Part of a small language model's weights: biases, tied embeddings.
Each number is 500 + 40 x the weight over its row's rms, rounded and kept within 0 to 999. Layers, rows and columns count from 0. Numbers have three digits each. The size before them is the row's rms in percent of the matrix's.

# layer 2 attention output, 64x64, rms 0.153, rows 0-63, columns 0-63
136:559540477468471417411512479510476512535529515540524444511506475503456516527500482543457467483449517527410494532547525506462526476493514445501551537587542586495531560557548490466447529496478566
091:522587494528493476427609462518555524484530479542591455518554435496489544467487513491498503539500451454418503459514475503424488529509492552484515525546538540494515562481523444481509517442481543
167:533538489526461457430540469497486549515486481551582490528540449519489502427506486507500485468478445526491469459476437537457498499480525488497537534636552524455538535476531448438460485450437543
106:437440541466492484514480515496509473476516531449451534499473453438499598541537559517513555528520482448433492558462569489464427515465499564489500499410453501495428503518479479498521527517578477
072:460489528513524465514537526484497476443476489488508481507493428480522560524519534526510607535564473439447539506460554476408478540448481571519513483437525501490477556487454402453543552510525497
105:434468567468484547576470494499511494496535488474477483509462487474504547505529509503521525538507551408455562605518581437490486541536466553495465529390469482559466507511484508492507509518545455
089:511550443429471430421559476458518491464554501458508483516579420492478506503498479544480508460528542540461489542516542550474475462500520443446476527584533561478486551529576483507463507537503539
052:501526552530504532490579526541456514507476500545512488510520489519494491502522525505533541471447444449422467501502509428416497541456560565536552515541561520484488568546541470451421593468498497
125:544454541531567506515531525455475495458452516566531422517520426522530580478476523483512533519472492424441504473541426563488507516423462525477523459474470524485507520400488459513560492455498508
075:537536468528351513467502453513535498549479505448504439550562464520501472517461489493554468430482513511516457558541458475493472477463591482498538565575528517540503510531540523532463493490482520
100:574492512545460526465466474564453467512476450543493427487502501510437503503544483519518478500470541479482535565574474466495556557490487524515577578489542519576576573504477543495439493465487541
069:563523531501426522505463478503581476474468477433451434501493430524491489524525497514513525513543536460475542566491533434478495516541482499471529489381479489501477543551443478611477493464490467
065:536500469480466424436523474523429480492526503523530417531513433471454565493481495537489510493474539484410520571546574507495524496471515488518493567546508576517532565537535534424464529510513542
137:483487507484505543564450486534495461475496481438426527449477515488468470516515508478519498506532533455543541496508520425568508513560509555506428544374509428530472477520487603551493487523537471
089:519490538438489502498495497518453522485533505550492461500474500434453562559511476509502476504429614474404578565575545475508562479536441462492475503459503556518496557518524552520489493502474530
156:561447530508509462468489486508434490516485489547544395540512421492512578500518495524540534508466510470471503550542455559485535522403499479518569485544485524520540540413465466437514503446482519
065:500484527508439599569471487546449481455482461480434471511504529492426474501498485467545487470511590475509541564535530434555526508541465505489479555436503454528493493535527581561455455517479485
112:454513501495513548541524504525480510485497504485474540489496525478464499509478500452508480477507571489494560511510577382532522473601488525525402551420545465514468496561519595511484500568508478
110:413530494527462582546538500540511506507474483469473562490516568502489432497506527465512503473519508487510503519484515390487476523554526596511477588484574456530477517547551552502445524556516480
073:541549503524437482504496479508533491501483442508531411472492498544490446470493469526478477494538462453521466418546451535485480527458496550453546572525569541504546492513593491606479466475465551
103:508396565472479505560456550437499488478471549480449531469486462481539546537513503520507482480500578490449485564540476560536476470441468470454515491421458567495458521513514521579551471520539503
082:537508556457438551543443506555463532551494502537440523484468562507437439504510447469503418442431512466494521478553462419514527487532508520523535572483553458521501499514552526491446458481452516
085:485521457504437423450545486469541499506499520481545529479539453519518481476506532529479500455502436520473455511516430519441413484475568559454552580574559534486471535522576478540468500493503555
072:409436584501469539604476510482460510469501468505492537504445493439473589466527533497515489516519526418465473484467489544574493514451461491517477495492446461452474467458528545454545459468504472
079:537470535507476543524485461511427503495501459519525440515529440526476544483504482492558474464439592506493500576560463511520566514476485440493514520596500538524557574482513566469418518458473505
155:515550422467474410415533431483517503482540493462539456539520418504476504497481494509513527476513492546488520552474572452443481462579550461458471509522557543500468553571514491547448501508477503
086:515535449484450427424525434477522494465511489444528463538556385476466537492487484521509531460556512555490478544448546524479474459523540431449452538575536536468469558514531479501467482518485498
136:525488482446454406439480474456506483476527489447514451521528374481530556495524481558538555507547487537488477518468511591471479484443529434465512495537501552453486542472506421492522471477506511
083:538499493518499501503499440481521451448479464470509437466551417520485558457560538510510530554536562421472543577553474515536495556517466568476495561432475473555518537455473558517509510485551498
088:472525517513551471531587526471467496452498500522540469506520439505498548434470495522448562538547521438454519455482532518532525526473456520554458551562499495463537512460530486349525533512488531
119:527578445552451511477519440542487517507471460513540444522538509525452445488475480466536490464494502507558512499530458447504530504549529503506516560594606474541557526506528514525428475490413540
085:554477570524480528506481544505511489489439524540453505455499483489497541577531514510525468490467481447421491496571420512443473503446499538480584476412498541492468567507479462574548515450532537
095:480523539502529528570557545483540488438475521487492569450484474502499475514449515485462495482532519458463519442491519429526480477551466542488416529385511481486459509580503554593540511540534486
099:451492523470515533562540515459492519433530506483504550493520479497509523471477473464503474463508624536464569524493560478531543445565449445491383509500499525434468550501539556479511483544479472
095:507553465460403461476472467518524509514530509449464517469463478483460484540492486515520458473492496531481515509508532434487482442597554481468457570455553537490453544599540558591473466507501512
106:451446521428451470580468535440485478453471528425423537463467485460528490515497511523500531479558487484509438464479497557527445466446523506471484494433480493445421465509556511561545485525551471
115:471417567502498540551463514503455463459480477497454502475494499474489583488583547512517520561518536423453501525508507542531513565419447549529523492434438481494506504450469516426523528485561485
121:536487520507479490472514481445564502475480510465539469525569358537565550461517517503542534506515496493484500538498419568459463509455487502437532479505463516473485555416467436534542485446504498
087:514462571407409472540413475499494524545511499486465461518445474518525495510543497494522484482430498440481481545506475516458485502415515500504597453530451506456491493473513433466467526424477471
098:509491580558470591551490503520531505495454461498501463503517478541520535439533536478548523533498451397512501464482450481461477573439480601515543504458465445498508486438469459499503504436503470
081:434537564454525565562532559521529536487496521483429596447481529477514465514522529469511466487483466467460463397466512476468467483503504562485460504447519514417437485513573512532514526509522468
087:481486573482538586579484528551535497510507523466427521440487516504501507506503530465527469519474535458476512476522552424508487510543503579488434576410507516499460495537551578540475521519558471
065:538515489495426462488518492491479510521439510456467506518532440514501420500495470511534531420535482558538457521488451473480476476492584495484512589589600481495498566547546469479424503513477511
141:398489534475541499546553539469542508460525517468499549497486474467540540501494527498497556532560485464433512482433589477466455503515480547490421494419500502458422504516507446477556523546546458
088:532481532444427469481454491528438509515512487556496486477466506457457519549556481535491459487430594490403565591575501494498556501499470483514541530467509539512509582517498537452481516487503538
119:505504525484453497489481435492568475494521457423516434525533383516532562479543520511563553541536503465497528577478533481446458553515498539447490509437472474534473540482445463529503518468557451
103:466472554471455528560455481497565475462530490432459508486465471482494538536524511485517507522537530449491541534482546443491469510536467529477481474348451461501436489527446514590547492490535464
075:450497541420482440496528519503440540478560466541555487519486452461491556435523494530493520501466536497443518478468605508469533491475478483539460538553512545423495525510568473387478515500485503
083:557462494482460460511460494466450489492488507516487457473505483515480495494491475510505440454473554507489452487583425600572502462428507455464530537551509554489509470482609554555512448495485560
080:443545490463427484514513489516527494488509477433473480501510491469502483501514539521542543501536415488559395434445508547476447498429570524495546507590523506439476467494595471508471531486496492
050:475543555587582575551582519525505504455469445514524498479512447546497518455476513463531532494517478438484516425466516415473513552527479590514459541488565492486512543486522524491467546481491476
107:460549482431523420504565511465486495445515543470491535480487463439471518536457509532450526482536499508475441435477544542540476423509526457510433504566518525426463498549588545497517535556514523
126:459568507588446562482581494540519542547477507538576513524526510500508496509476501474547492452450488489461516545514443421449471510540538573522494582549586481550492539501536498504497488514464526
092:497486525544507516514512491476556494465470480475513462515569430515539539421520506482518550527576468448528507462464459549476473534445465557476513545483500474471501476377499404485551430465470493
087:442515491429421458531477473468510520500529491451490451548490480430471470511464474529492527454546536512520455528469576518526481445509523448449449566547535540494457463517604496548466459563464483
087:526498552468437512494418458560467517550501482489464470508463471493467521532583502503574508478426491458489538572509488428438527536485544524531572497490500467517499558469447489450433527423484481
104:467408576487524513591447506493432464441506468511466475478456510448468592529531497498501517511503584430503516508524500539581550517451425484517492483447454472503510493437495542504532481499501484
089:455506494531424516538509536516499494506485481485506505490495532487495451529454465513505486446548551536522460487516530494546492458496514469504478597539583539511505477583616529577486431592469533
090:446426566487438537559423492509494494502518474468476533504469484461511553525568490489559503489513564468478572602497518475489499526497461507488485514388498461526460534465457472505538423499499456
090:483526519467558486546521497505525464422548483428445477450490454492471573514502517503507521549553469478505492395454612466478506492544489506502422483439498507437446494534520534530515549483540470
066:490526585500474567590461480537501534490518438515500493482471515514449540446525483462520447496461511419552500429489485488532526524484453521548473534573494444475555462456531534417466504450438497
112:531490568568466574519500510552475508541460501551511469495505497520509539519521501466568478493428500435466544529576404456461526541464498558544579515479518476550541541450454496484524504438479532
097:447521540433486495557490533524456506510516506500442539463442554443433503499499515531468480492489474433485432431496533501552476497459526537550473558536495468478486435542597560424484550526540515
105:492468569493498505585500566488433517512453549517465542474444522505522482546460493493512478431441464481510421428523417537518483463410537490523540472578511511453491469501571518515511522469480521